Each number is 128 + 24 x the weight over its row's rms, rounded and kept within 0 to 255. Layers, rows and columns count from 0. The size above them is the row's rms in percent of the matrix's.

# layer 11 attention query, 128x64, rms 0.134, rows 118-127, columns 0-63
size [ 79  75  85 120  86  91  80  78  77  89]
[[139 157  83 101 125 140 133  93 123 121 137 135  82 164 139  82 129 174 118 130 126 113 181 144 111 145  89  92 101 119 128 167 142 133 135 150 103 142 123 117 139 172 156 115 123 105 107 136 102 149  96 136 124 147 128 106 101 138  89 134 101  97 145 167]
 [146 111 122 140 147 102 157 100 176 148  97 102 133  95 134 152 135 133 117  92 145 161 108 100 118 120 113 120 137 134 122  95 140 113 114 132  84 121 151  99 122  93  67 149 105 129 131 112 101 129 155 136 139 166 156 158 137 142 136 104 124 163 166  72]
 [162 113 127 139 136 103 119 145 117 155 140 140 126  94  90 162 140 141 116  95 138 168 129  92  73 172 149 148 147 159 128 112 103 147 115 124  98 163 108 142 143 121 118  99 120 122 151  91 154 169 152 136 153 148 139 141  95 124  95 143 141 167 128  82]
 [122 105 129 118 123 110 113 120 190 136 107 151 117  94 109 123  96  98 125 113 121 103 136 129 157 108  93 156 140 151 173 136  98 121 164 148  97 130 140 156 135 134 139 123 123 147 126 110 125 144 193 131 109 118 154 109 184 130 113 146  91 145 154  80]
 [144 135 131 119 104 114 115 129 120 138 120 104 155 147 123 132  84 111 132 180 112 128 123 126 174 147 104 123 153  84 131 109 125  99 134 134 123 106 161 140 117 156 129 188 123 170 148 102 132  92 157 135  98  83 161 136 177 139 172 103 106 148 133 119]
 [120 142 138 113 123 131 155 145 130 141 154 153 126 132 128 140 110 129  87 171 125 134 137 136 127  95 147 144 123  74  79 115 112 123 142  84 133 114 118 102 138 141 155  92  88 142 108 186 135 137 112 105 122  72 127 175 125 113 177 159 130 117 153 149]
 [121 140 151 104 186 138 148 196  73 134 107 121 118 104 152 123 139 149 132 100 115 125 118 135 138  87 150 105 132 129 145 161 124 101 145 130 115 137 120 154 139 154 101 106 165 121 153 156 132  93 132 119 102 163  90  93 133 142 112 149 112  93 101 154]
 [174 130 154 127 163 102 157 125 130 115 136 151 111 139 118 143 157 140 116 141  63 126 177  98 151 121 104 119  80 148 148 172 136 169 120 122 109 116  93 114 133 116 109 144 111 136 133 183 108 138 142 136 166 146 103 122 100 118  92 135 115 143 144 150]
 [137 139 133 122  84 134 140 134  94  89 137 122 100 122 136 143 127 133 134 111 161 139 139 103  88 115 106 139  86 170  86 152  88 127 114  84 129 129 120 167 181 134 138 122 115 133 135 100 115 160 160 128 119 131  78 176 152 118 119  97 158 155 126 117]
 [169 118 156 165 149 146 151 133 164 110 119 153 144 101 132 160 147  98 132 157  71  96 130 106 120 103 153 142 115 119 128 172 144 115 120  96 118 156 103 108 120 113 106 109 127 163  95 173 108 135  93 166 121 129 105 101 148 125 159 144 146 110 127 161]]
# layer 11 attention key, 128x64, rms 0.13, rows 118-127, columns 0-63
size [ 88  96  89 109  96  91  80  85  86  98]
[[106 152 141 125 160 125  86 143  60 112 141 137 120 152 157 108 154 141 162 121 157 100 136 126 137 115 130 140 130 103 116 146 136 135 140 152 130 163 106 123 187 146 139 163 137 152 167 106  84 131 120 104  73  98 113  85 111 139 120 143 104 117 135 126]
 [155 132  96  90 118 150 158 101 154 102 108 105 128 124 111 172 164 127  79 146 145 148 155 105 116 109 107 137 137 115  99 149 128 103 130 112  98 138 139 124 154 174 105  91  90 124  99 164 149 136 121  97 158 127 119 141 107 133 145 136 182  97 154 112]
 [144 124 168 120 153 129 133 117 110  81 123 141 128 126  93 165  98 141 133 116 101 150 138 112 145 164 106 181 118 143  97 160 116 144 126  83 140 115 115 138 168 176 175 114 138 122 122 115 142 137  87 130 110 156  74 109 109 125 138 127 138  89 117 152]
 [161  61 141  81 102 157 122 121 163 135 109 168 101 126 108 162 116  99 121 118 158  76 126 137 125  96 113 126 104 102 149 142 134  94 145 137 106 123 168 152 129 159 148 130 134 130 119 156 136 137 189  88 133 129 134 146 145 132 108 105 115 124 131 135]
 [116 120 138 106  71  64 146 145 165 159 107 102 168 147 109 153 146  86 113 162 150  94  88 136 130 109 132 164 159 120 148 132 100 103 165 131 130 130 133 129 106 117 106 146 113 159 125 135 158 138 144 148 149 115 119 156 128 145 131 137 109 155 135 169]
 [145 135 105 149 144 144 115 138 121  85 136 118 184  79 112  90 106 176 125 151 121 178 119 119  96 121 160  96 154 136 110  87 109 149 115  99 136 115 150 109 147 132 122 136 117 112 109 166 130  87 139 125 127 148 178  97 146  93 145 127 142 142 112 125]
 [ 82 108 130 138 120 114 129 126 139 121 131 104 123 128 108  71 154 115 140 117  93 118 167 139 167  95 138 119 117 124 142  96 132 159 114 134 144 146 161 172 166 122 106  93 153 122 121  65 107 157 150 156 109 120 150  99 155 140  97 164 105 149 133 116]
 [166 102 134 115 160 162 117 147 117 148 135 126 124 117 168 106  99 118 157 145  66 154 149 145 154  87 104 126 119 108 145 125 122 137 146 109 153 108 156 108 148 133 144 170 125 107 151 200 108 143 103 128 163 117 121  75 107 114 141 116 125 125 140 126]
 [176 167 150 122 110 150 117  79 128 109 145 140 125 122 109 135 154 194 128 140  83 118 122  91 123 151 115 100  88 151  89 105 124 140 169 139 122 116 138 140 148 140 125  57  98 116 140 126  94 145 127 128 119 114 120 140 122 124 149 114 165 142 118 120]
 [144 134 124 156 114 154  95 127 154 117 150 143 150  55 138  92 115 113 156 134 102 164 155 129 146 138 130 109 117 118 156 138 154 151 116 110 152 128 135  66  94 126 120 160 104 136  89 137 103 120 114 104 147 120 124  68 130 118 104 146  89 128 110 147]]
# layer 11 attention value, 128x64, rms 0.128, rows 96-127, columns 0-63
size [ 86  77  87  90  78  87  80  85  95  89  91  83  88  78  80  80  79 102  84  93  85  73  83  85  89  81  81  91  82  86  82  83]
[[117 113 106 128 123  74 169 131 107 133 112 119 173 126 151 133 102 191 112 109 143 126 127 115 101 130 176 147 161 134 155 102 104 163 106 136  74 167 113 150 114 151 143 134 100 121 143 157 132 116 121 136 159 143 148 109 126 127 170 103 132 115 156 108]
 [132 120 177  90 140 110 135 125 104 119 138 133  93  97 156 115 129 123 132 129 134 136 121 141 101 127 152 100 155  85 112 108  88 131 143 145 122 177 151  91 137 175 115  83 130 152  89 111 181 149 155 154 118 146  98 124 111 115 118 159 147 107 120 162]
 [134 155 145 112 130 108  99 136  79 119 127 136 105 153 157  93 168 127 129 189 115 154 157 151 113 122 109 137 105 125 158 105 119  79 106 136 119 130 134 148 169 110  91 112 135 103 137 118  95 165 146 128 123 108 135 125 148 115 156 133 155  58 128 130]
 [147 163 121 131 144 111 102  98  95 128 154 104 119 141 100 104 148 121 152 149 135 135 138 134 124 126 156 147 149 102 125 128 145  88 125  68 123 141 116 139 165  98 127 149  98  89  93 119 111 112 103 123 144 137 186 145 168  94 166 155 116 134  80 118]
 [144 151 135 138 133 153 146 129 170 128 136 118 136 139 118 138 124 119 140  88 124  80 133 109 147 149 126  84 130 156 115 161 100 129 113 122  91 111 112 114 123 118 128 154 182 115 165 121 127  90 136 115 148  53 101 106 111 106 163 138  73 101 117 120]
 [108  95 137 119 129 152 135 129 117 102  88 134 117 153  85 143 124 157 148 132 126 112 123 107 109 112 131 168 166 119 133 183 101  98 155 121 129 137 135 153 156 135 174 141 134 110 148 110 107 125  94 136 135 148 192  75 112 123 169 147 155 108 119 151]
 [145 164 158 105 156  64 128 138 101 129 116 116 127 158 128 155 152 113 141  95 126 155  89 113 113 146 129 130 140 100 138 138 163  61 113 109 125 118 111 156 112 123 117 151 104 137 183 128 113 127 110 119 131 140  86 124 145 152 133 164 132  99 165  98]
 [135 147 112 133  82 110 169 135 135 128  88 150 150 122 124 119 104 170 110 109 135 116 109 113 126 100 119 102 123 131 135 131 160 170  73 165 113 131 107 190  87 128 126 135 115 137 145 156 138 125 139 140 183 167 170 148 112 110 132 110 110 128 106 136]
 [163 143 165 119 114 161 140 146 147 103  91 152 155 111 129 128 118 147 106 142 134 116 141 127 102 142 162 133 140 129 115 110 123  95  77 101 135 144 149 150  98 155  78 123 184 155 119 145 142 113 120 162 137 134 131 123 111 163 134  59 113 136 140  89]
 [135 107 140 146 143 180  90 164 137 153 189 115  93 122  80 138 105  98 109 139 129 113  97 132 134 128 130 124 107 140 100 141  86 129 141 134 179 123 149 107 129 133 134 152 141 110 135 123 105 107 114 115  98 134 148 141 140  88 126 123 123 105  54 138]
 [130 136 108 135 132 100 149 160  93 157 109 138 140 136 105 133 151  90 126 156 147 151 176 124 145 111 146 145  79 139 126 123  85 124 132  84 123 166 102 137 115  78 119 114 117 133  87 133 105 142 136 128 114 127 107 134 168  82 136 113 191 103 118 112]
 [125 157  46 139 115 128 154 117 115 114 135 145 137 164 124  88 103 151  99 125 129 149 128 110 133 149 159 155 174 107 144 153 144 141  96 114 138 115 146 130 141  62 157 147 133 154  79 117 107 125 134 130 107 160 127 164 113 108 139 131 120 144 133 105]
 [134 113 106 132 126 117 118 136 156 136 125 140 130 137 123 141  98 134 126 132 131 171 143  75 136 141 160 202 194 132 139 158  76 116  98 130  94 115 109 122 126 145 134 149 144 150 153 136 106 113 117 140 130 151 137  84 119 149  94  92 147 103 153 105]
 [172 163 127 142 127 121 159 125 134 105 142 130 109  91 139 144 109  99 121  88 125 130 152 134 162 188 101 144 175 127 142 139 124 126 103 143  90 109 105 152 138 116 165 166 127 117 153 108 142 125 127 102 167  75 123 106 117 121  95 127 102 107 141 167]
 [126 115 118 109 119 128 125 148 141 108 164 112 130 128 150 135 155 110 116 173 120 145 154 145 127  87 104 134 126 113 153 136 166 119 118 128 148 112 119 127 110 113 165  98 133 181 140 134  94 135 131 106 127 145  84 138  70 135 130 160 107 132 216 111]
 [142 133 138 124 122 162  97 112 103 148 133  93 114 117 150  84 158 122 134 110 140 126 155 146 121 113  86 136 146 135 118  85 179  89 143 137 147 183 146 105 102 107 100 103 110 159 147 152 163 116 130 148 159 100 119 169 163 139 123 141 116 153  93 133]
 [123 155 132 141 140 126 117 116 134 135 139 122  95 152 133 102 146 167  74 105 125 148 104 122 148 112 135  65 164 143 122  99 150  65 130 105 100 163 133 111 143  99 108 139 151 125 143 148 125 145 137  97 173  96 101 143 142 132 142 121 135 148  71 126]
 [152 129 147 136 132 136 109  93 108 115  85 133 124 143 118 144 152 176  97 139 121 147 150 129 132 181 101 167 140 123 129 101 141  77 102 103  96 148 143 116 146 107 121 142 146 140 154 126 154 139 141 170 145 101 110 105 147 179 127  80 157 135  92 118]
 [134 154 137 141 127 109  95  81 126 142  85 145 158 141 113  91 115 142 148 120 134  96 135 112 153 137 136 121 135 173 129 162 149 155 108 135 108  94  94 169 126 128 106 129 149  72 104 132 103 105 150 106 138 113  92  97 114 108 179 129 111 111 168 111]
 [142 137 187 136 138 137 138 124 123 128 134 118  96 132 133 130 147 130 138 114 138 122 115 125 167 151 172 128 145 121 112 133 119  75 157 116 117 114 165 123 118 157 128 159 139  89 115 110 135 115  84 129  91  99 118 104 130 149 135 102 150 160  36 131]
 [ 88 125  80 119 147 116 100 115 110 153 106 114 143 131 146 108 116 177  99  84 120 144 143 126  90 133 108 126 121 135 176  98 103 106 110 139 135 162 133 135  86 142 129 175 114 101 161 154 126  98 106  90  96 114 132  97 162 140 138 125 149 149 103 113]
 [125 135 115 104 116 121 124 148 125 133  96 111 117 100 161 110  81 169 119 147 152 125 185 176 124 151 151 119 140 119 117 103 110  98  94 110 155 171 127 149 150  85 142 147  92 163 172 145 105 149 163 129 134 116 112 102 131 164 146 117 141 133 112 111]
 [124 116  57 131 102 162 185 137 140 122 171 136 112 127 142 100  70 160 136 110 107 136 139 131 140 125 111 130 134 116 125 117 171 165  63 154 140 108 155 116 151 144 135 140 119 166 124 133 138 125 148 122 128  99 137 144 109 162 121 107 109 126 150 145]
 [131 109 115 122 160 114 119 141 129 118 121  94 152 146 120 109 115 141 144 127 132 149 127 116 135 123 123 116 125 129 104  98 160 114 115 147 130 152 125 106  95 138 178 163 154 117 104 155  95  83  95 110 154 149 150 153 139 111 132  53  88 147 115  61]
 [137 141 101 166 139  82 128  96 172 138  93 153 165 154  84 131 136 147  75 109 130 148  91 110 142 142 141 100  97 135 104 151 155 139 105 144 126 103 105 150 147 138 117 152 142 136 158 132 127 119 151 111 161 180 159 126 149  96 132 110 133 137 110 104]
 [ 94  95 119 116 129 140 128 111 125 105  83 108 168 123 144 103 116 160 150 168  99 103 119 150 104 120  89 141 110 119 108 118  89 149 139 124 171 148 147 127 162  98 175 173 120 116 143 127 138 135 139 128  77  75 129 139 151 114 139 104 137  98 111 119]
 [132 152 149 119 134 129 108 146 115 147 100 119 133  87 157 104 116 113 155 142 135 114 131 138 137 195 135  90 101 151 121  95 141 124  99 124 133 164 119 188 110 174 101 102  85 133 109 133 103 116 141 113 127 153  85  94 141 133 148  77 127 148 127 128]
 [129 110 142 113  75 173 125 120 151 144 175 119 118 131 121 140 134 138 124 134 133 131 146 137  87 105 155 152 127 109 124 142 108 144  84 151 123 120 125 158 120  90 142 143 181 150 136 125 105 119 112 180 114 170 190 128 144 129 114 108 120 151  83  96]
 [100 124 166  73 116 122 152 103  94 116 143 147  94 116 141 160 163 102 159 145 116 128 135 122 133 141  96 159 138 110 140 138  98  87 132 105 156 113 122 121 139 102 170 117 140 125 172  97 129 142 122 144  99 128 171 114 160 158  74 151 116 127 150 145]
 [106 138  82 151 113 164 135 141 112 101 163 136 111  73 130 116 111 130  99 124 135 119 144 153 138 138 118 164 117 127 135 116 124 187 119 193 158 106 168 138 143 123 102 158 150 140 128 120 126 131 100 105 119 109 136 147 136 126  89 133  78 153 116 170]
 [113 165 135 107 133 121 121 126 131 168 117 163 155 128 134 145  85 137  98 136 118 125 113  89 156 148 117 121 134 131 112 156  98 211 105 135 131 105 140 108 124 146 111  78 132 128 114 112 101 139 171 107 142 125  65 150 118 158 125 138 135 102 125 156]
 [150 130 116 169 121 124 118 120 142 100 113  82  98 127 100 127 188  98 116 125 129 158 132 159 153 105 144 134 174 119 116 100 133 112 165 156 135 104 124 100 123 120 112 149 129 153 174 118 119  94  99  99 124 150 100  94 159 113 114 135 132 133 123  65]]
# layer 11 attention output (transposed), 128x64, rms 0.134, rows 96-127, columns 0-63
size [ 88  79  85  85  76  83  76  81  92  84  93  82  84  79  79  79  72  91  91  89  81  70  81  84  93  79  79  95  83  83  85  84]
[[170 101 135 118 126 206 129 130 156 104 145 101  93 145 128 126 144  94 109 133  77 141 144 134 136 111  81 119 119 145 123 116 131  92 120 139 124 120 115 147 131 147 101 151 102  99 121 178 115 169 132 161 114 166 119 134 119 104 106 154  86 140 127 127]
 [121 129  77 159  79 172  92 135 145 146 115 126 137 185 114 123  86 120 147 115 158 118 143 116 173 108 135 133 151 153 166 151 140 109 128 124 135 106 127 144 129  78 138 163 173 105 126 146 126 100 171 105 121 127 155 106 108 108 123 123 123 118 149 124]
 [ 87 112 125 144 141 146 135 112 173 144 148 137  98 153 116 148  87  87 143 125 166 115 143 108 106 140 155 115 123 132 133 109  92 143 180  96 158 145 160 132 132 138 131 100 116 174  91 100 157 165 144 109 112 126 157  91 148 131 123 135  98 134 167 117]
 [107 115 157 125 138 167 170 132 148  96 135 128 126 113 142 158  85 142 115 129  97 139 114  93 147 133 113 118 107 161 142 133 105 146 166 187 160 115 123 163  97 157 142  79 150 135 134  74 162 168 147 126 130 138 121 107 141 142 117  89 134 126 130 120]
 [137 131 114 108 120  95  95 129  85 134 127 139 150 116 144 118 140 141 123 167  95 125 117 136 126 125 163 141 108 104 106  78 174 130  95  97 110 146 114 130  90 174 131 104  93 149 128 142 148 129 146 128 100 167 136 130 143 124  64 143 170 167 107 133]
 [129 173 121 143 117 125 135 152 180 141 164 118 147 123 160 150 100 121 120 160 115 142 154 126 149 113  90 123 124 132 144  82 125 131  78 156 133  89 134 137 118 175 173  96 110 148 103 122 142 133 124 136 137 114 108 176 166  89 156 116 122 122 129  93]
 [166  93 122 133 134 172 128 103 126 108 142 133 137 154 167 118  79 154 156 132  77 129 134 143 120 127  97 100 123 144  75 143 107 172 126 110 128 156 144 109 109  94 107 113 129 102  88 116 100 183 138 140 121 137 118 135 143 131 143 126  95 165 121 154]
 [144 111 149 131 139 167  98 129 130 123 128  97 121 144 162 168 162 112 140 112  95 123 170 102 117 157 134 122 118 130 110 171 108  98 115 120 132 134 117  87 132 171 118 136 112 142 153 170 102 160  92 164 132 154  54 131 123 136 134 165 143 133 138 139]
 [104 102  69  94 149 155 111 117 115 157 122 158 145 157 107 132 147  80 107 102  97 125 138 170 135 126 125 133 119 125 140 136 106 136 120 116 122  88  91 145 116 137 150 149 101 113 158 121  93  95 174 116 149 140  70 165 126 140 119 156 143 140 118 146]
 [102 150 120  87 103  60 119 101 111 132  84 146 148 108 163 119 149 131 121 169 149 134 137 137 153 114 164 140 114 100 164 113 110 116 105 156 128 126 102 119 102 126 166  89 160 174 126 101 154 144 110 135 169 104 132 120 131 151 140 119 144 122 154 116]
 [ 76  92 149 128 159 156 145  66 149  76 171 142 104 149 136 106 121 135 115 134 119 125 117 157 128 146 134 112 127 114 149 125 133 143 146 178 131 118 169 155 168 166 153 130 135  83 129 123 167 125  97 110 114 127 161 125 140 148 123 137 107 123 150 123]
 [147 102 179 142 125 124 167 137 151 123 111  86 133 116 126 151 147 108 140 115 151 135 129 116 110 104  56  92 102 134 130 123 127 133 148 122 113 148  98 141 154 162 107 112 133  86 164  80 139 129 142 133 173 146 128 103 186 139 120 134 158 126 141 121]
 [122 116 139 129 123 158 147 136 153 109 107 121 165 127 143  90 140 114 102 116 109 113 102 149  90  83  96  96 104 111 117  87 150 140 111 161 142 116 123 152 123 131 169 141 129 102 110 132 116 178 145 108 158 165 112 191 115 108 160 160 103 150 118 137]
 [115 128 161 124 119 137  89 125 127 153  87 118 162 127 158 121 135 157 176 107 106 141  90  81  83  95 137 137 137 128 102  94 162 165 140 112 125 149 124 110  97 134 100 120 128 164 111 155 150 172 150 120 112 164  81 141 143 118 108 139 134 141 113 119]
 [141 133 122 144 144 119 155 126  99 179 115 154 163 155 121 136 126 115 147 118 158 117 136 105  97 173  99 139 111 104 124 120 118 116 136 116 117 140 146  91 162 135  81 170  99  85 118 136 131 152 132 129 121 118 185 118 147 122 170 111 120 154  98 183]
 [140 127 104 134 159  81 169 141 141 123 127 170 133 153  99 146 118 124 148 134 133 158 104 103 160 155 169 116 142 117 158 204  74 148 146 137 136  97 114 127 146 132 107 140 135  99 104 135 104 110 156 116 102 132 123  86  99 148 104 136 139 137 122 113]
 [151 110 126 143 113 105 109 159 108 102 125 128 148 114 126 130 117 130 129 161  98 113 132 126 128 138 149 128 103 126 127 159 133 194 146 107 153 111  76 115 117 126  80 117  77 141 105 127 142 133 116 135 134 128 134  88 129 145  57 138 103 101 187 152]
 [ 95 112 111 139 148 114 125 162 154 153 141 141 157  92 127 135 125 110 142 108 108 133 111 143 108  68 124  87 152 150 134 132 115 188 154 106 156 101 125 150 126 126  95 127  97 132  97 148 108 126 128  73 129 114  76 162 146 133  98 139 112 125 164 125]
 [138 124 123 112 132 145 142 135 136 121 169 101 107 116 140 156 123 126 111 133  62 104 114 108  97 135 149 105 102 107  85  99 163 133 129  80 112 176 102 143 112 168 164 137 110 169 163 133 135 113  95 148 106 141 156 143 118 137  83 109 128 131  99 129]
 [136 143  95 110 129 123 109 140 109 134 133 124 164  94 143 121  92 155 114 118 118 157  91 176 135 100 121 121 142 143 161 118 117 163 121 121 160 128  99 152 120  90 164  66 153 156 160 109 126 116 189 148 129 125 112 145 122 118 118 140 137 114 183 116]
 [165 135 151 128 163  98 141  91 152 115 139 106  77 117  92 131 155  70 150 163  95 138 133 129 138 111 146 129 125 139 111 142 138 123 121 125 129 144 108 115 167 131  95  83 124 126  98 109  94 178 143 158 124 145 140 155 131 112 107 114  83 106 156 107]
 [143 139 108 124 125 149 113 132 147 126 134 134 127 180  96 171 164  86 141 106  98 135  85 136 146 121 124 128 105 144 149 149  98 152 174 104 137 109 190 111 131 181  78 124 144 121  96 113 135 155 121 114 167 156 153 128 143 138 125 138 118 127 136 152]
 [131 164 157 120 128 105 112 148 127 158  71 103 154 108  88 161 171 119 137 103 185 141 149 137 111 106 108 141 121 112 128 129 136 105 159  83 135 114 114  96 132 129  86 135 111 142 150 110 111 136 121 112 158 147 126 107 136  92 129 176 169 131 115 101]
 [140 144 147  92 142 145 185 134 115  97 132 136 129 122 108 140 156 118 114 134  86 125 138 155 123  95 162 151  79 140 169 121  80  95 139 139 118 119  79 152 149 113 116 100  81  95 145 109 119 130 162 168 128 129 112 124 144 123 137 116 142 157 117 166]
 [122 124 174 151 145 148 120 130  74  75 148 118 108  92 176 156 158 134 113 143  83  82 147 132 109 124 128 103 127 138 104 144 133 134 135 122 131 154 117 111 100 121 150 126 103 131 138 139 114 146  70 143 158 119  86 159 146 142 110 131 120 126 149 172]
 [135 172 129 128 136 112 131 150 126 126 182 129  82 138  83 145 153  71 150 142 167 170 134 130 158 108 151 132 140 155 168 100 101 102 122 115 122 129 135 146 141 186  94  89 156 139 109 102 111 117  99 102 130 135 128 109 138 113 147 111 131 138 136 125]
 [149 124  96 102 150 145 128  87 133 118 151 163  97 177 117 144 145 130 136  88  59 110 105 158 144  97 164 147 118 121 120 149 117 144 149  85 146 121 146 110 136 107 139 134 146 146 190 128 144  99 102 136 105 134 131 106 116 153 123 137  88 115 109 133]
 [108 143 109 144 158 102 138 132 144 125  79 137 139 122 134 148 126 102 105 116 149 110 125 134 144 129 116 135 104 121 106 139  92  71 114 159 156 131 139 132 125 192 155  79 124 129 120 159 129 101 184 138 182 138  87 145 119 140 172 149 139 114 135 134]
 [106 151 109 210 125 114 116 139 161 130 114 136 130 143 112 111 111 129 154 100 141 141 120 125 104 121 114 164 134 123  93 111 116 151 109 153 139 146 188 135 131 137 119  94 154 126  73  82 114 161 152 115 123 121  85 124 107 103 163 111 127 122 100 115]
 [128 163 167 134 120  77 142 120 136 167  62 117 128 139 119 122 176 120 157 147 177 146 106  93  93 122 141 139 164 129 125 126 130  86 149 103 104 122 122 106 130 132 149  99 143 158 155 124 126 116 153 137 164 115 137 116 131 125 120 153 167 105 138  89]
 [113 103  98 159  90 124 125 111 135 113 134 132 143 129 112  93 178 126 146 102 114 114 152 143 119 125 138  86 129 127 128 107 165 119 116 103 137 172 135 104 100 110 121 175 173 145 169 131 145 133  59 125 150 129 151 116  89 116 102 157 156 126 135 100]
 [150 132 169 120 150  90 123 139  91 121 123 145 158 101 165 124 106 160  97 142 124 111  85 100  82 120 131 113 135 137 144 132  51 135 145 117 102 136 137 138 125 125 169 119 129  89 115 107 115 159 182 120 146 106 145 137 123 118 118 134 108 148 115 167]]
# layer 11 MLP gate, 192x64, rms 0.156, rows 0-6, columns 0-63
size [101  92 103  96 100  95 110]
[[169 103  98  89 154 115 111 140 116 149 123 140 138 104 122 125 162 140 152 126 130 159 103 151 176 120 121 135  74 148 129 101 122 174 112 112 103 108 137  70 155  88 109  94 108 121 128 127 129 147 111 150 116 136 133 169 114 146 144 141 146 163 139  85]
 [112  70  98 119 160 104 132 113 130 159 142 141 157 132 128 130 141  99 103 132 157 131 137 129 124  80 132 127 147 132 137 131  84 148 166  84  97 131 172 155 118 157 143 153 132 148 124 130 153 109 134 142 100 118 182 142 112 172  99 104 105 167 115 133]
 [128 147 157  75 154 104  89 113 143 157 144 134 161 133 142 113 123 113 127 108 156 140 125 116 120 146 107 115 166  84 125  99 143 117 149 117 121 110 124 138 197 136  77 144 191 133 139 120 122 106 125  95 116 147 133 139 104 129 120 137 115 183 152 116]
 [126 139 135  96 132 106 154 102  85 112 122 122 153 125  94 122 130  88 111 134 124 141 108 160 182 135 181 103 155 140 134 122 128 175 145 180 109 121 130 100 129  98 113  99 140 104  93 143 115 137 144 107 186 136 132 113 114 131 116 111 100  94 157 105]
 [128 106 131  97 129 106 145 135 128 139 113  98 173 135 143 136 111 142 120 126 114 152 142 189 143 126 101 151 146  73 144 125 120 137 108 117 127 113 160 153 125 115 115 136 124  95 115 205 174 151 149 131 107  92 101 101 150 152 123  73 121 134 122 118]
 [156 160 135 124 142 112 112 182 119 113 152  99 124 133 123 119 122 143 170 105 123 131  89 120 167 132 117 143 146 108 120 138  80 159 153  87 131  60 142 149 129  75 142 117 121 141  90 164 141 117 120 126 163 156 123 149 135 143 100 145  91 122 118 128]
 [140 130 118  95 150 103 129 142 117 145  93 108 160 124 102 130 109 118 122 129  76 130 134 111 169 159 120 160  90 131 117 176 160 123 119 114 114 110 141 175 120 164 113 157 114 140 124  86 147 134 110 136 108 129 167 144 146 122 170 117 115 167 149  73]]
# layer 11 MLP up, 192x64, rms 0.162, rows 0-6, columns 0-63
size [ 95  90  94  96 107  96 113]
[[139 105 110 108 121 133 120 165 139  80 117  99 134 126 122  98 130  75 112 119 139  98 103 137 134 126 128 129 117 103 132 126 108 140 123 119 180 157 101  98 116  95  98 183 146 136  84 160 131 120 162 132 183 137 118 135 154 134 167 135 129 131 109 176]
 [120 126 113 127 133 129 130 173 141 116 127 100 143 105 113 122 117 106 166 157 143 173 129 147 129 128  87 111 143 113 147 132 186 148 102 190 125 130 145 139 155 128 107 121 163 137 102  96 128 120 127 100  72 163 126 143 108 112 136 103  72 109 124  98]
 [128 138 151 111 129 147 132 150 113 181 142 101 134 118 124  95 117 148 134 140 106 117  79 148 111 173 101 129 156 154 122 162 149 137 158  66 125 117 121 152 105 119 127 152 147 147 129 118 165  91  75 142 153 115 126 119  87 154 104 144 144 149  95 102]
 [167  95 125 115 134 160 160 140 133 132 115 144 121  99 155 100 131 119 133 119 160 114 169 131 113 179  92 126 182 138 149 156 146 129 141  95 105  89 139 161 137 109 141 138 114 139 139  85 126 112 137 151  82 152 108 172  77 126 104 117 123 130 145 139]
 [160  97 164 159 152 102 113 117 140 165 106 106 125 135 126 152 159  90  85 135 158  85 182  97 143 101 126 109 125  98 134 126 136 158 117 126 130 127 123 184 113 129 133 138 152  93 175 164 165 136 132 107 119 118 126 126 129 167  98 141 129 114 128 118]
 [119 146 141 166 119  89 136 115 173 139 165 140 134 120 100 153 124 151 102 133  77 123 104 176 147 149 131 112 114 128 122 140 134 159 153 162 143 154 165 121 133 108 104 131 124 118 116 125 128 139  26 139 119 101  94 129 125 123 117 115 130 138 147 133]
 [140 125 176 135 112  91 137 128 113 124 119 113 135 141 133 195 145 163 114 110  58  90 151 141 106 148 135 103 143 149 121 134 125 149 143 135 126 138 128 164 121  79 136 148 135 133 102 122  93 178 118  92 123 143 118 111 146 158 146 123 137 152  84 144]]
# layer 11 MLP down (transposed), 192x64, rms 0.15, rows 0-6, columns 0-63
size [ 91  87  96  97 113  98 109]
[[135 104  99 141 116 118 128 145  92 191 176 132 122 143 118 165 144 156 128 131 144 126 109 103 121 125 174 119 156 127 142 134  78 140 144 138 105 101 150 124 127 143 129  89 134 106 122  84 121 148 137 113  86 132 141 122  96 126  89 138 181 151 104  87]
 [159 150 138 117 116 145 129 120 142 111  98  93 146  96 103  85 100 150 130 154 177 123 133 123 138 171 128 114 101 103 153 101 164 131  96 132 160 124 126 119 141 128 127 124 103 109 117 138  96 126 110 126 137 144  60 134 148 119 191 178 147 141 143 129]
 [128 118 108 154 112 133 109  94 138 103 107 117 130 141 149 163 118 157 111 114 139 122 148 124 181 109 140 125 148 121 143  78 133 109 106 175  97 115 140 109 161 114 131 117 169  93 114 142  93 105 173  99  80 135 116 122 189 133 135 138 132 115 165 141]
 [116 133 135 139 100 107 132 137  92 163  95 145 135 103 109 123  99 110 134 120 113 165 107 118 112 127 146 135 158 142  94 146 142 164 129 125 188 109  89 176 135 111 143 108 145 142 138 152  89 131 134 115 133 120 115 123 114 128 162 154  93  86 150 197]
 [ 96 123 117  99 146 129 115  94 104 133 133 170 141  97  97 122 127 102 151 140 129 129 131 127 124 143  91 105  95 121 156 123  97 154 157  96 141  89 144 178 131 144 157 145 128 120 144 127 165  80 133 161 125 164 113 124 176 105 151 113  74 145 148 129]
 [161 119 125 125 102 143 155 153 162  99  88 120 141 120 118  70 116 152 132 135 156 162  65 121 127 104 133 134 138 105 188 131 133 151 148 113 156 157  95 132 108 128 145 108 171 104 137 110 124 111 117 130 171 100 115 117 142 110 150  83 125 131 142 125]
 [113 144 149 131 130 163 166 162 124 143 110 139  91 105 115  97 125 144 108 114 171 157 145 109 123 119 151 119 155 108 125 103 157 171 141 140 107 114 139 119 121 105 128 100 120 117 138 130 125 121 141  88 188 111 116  85 134 112 105 150 105 196  92 155]]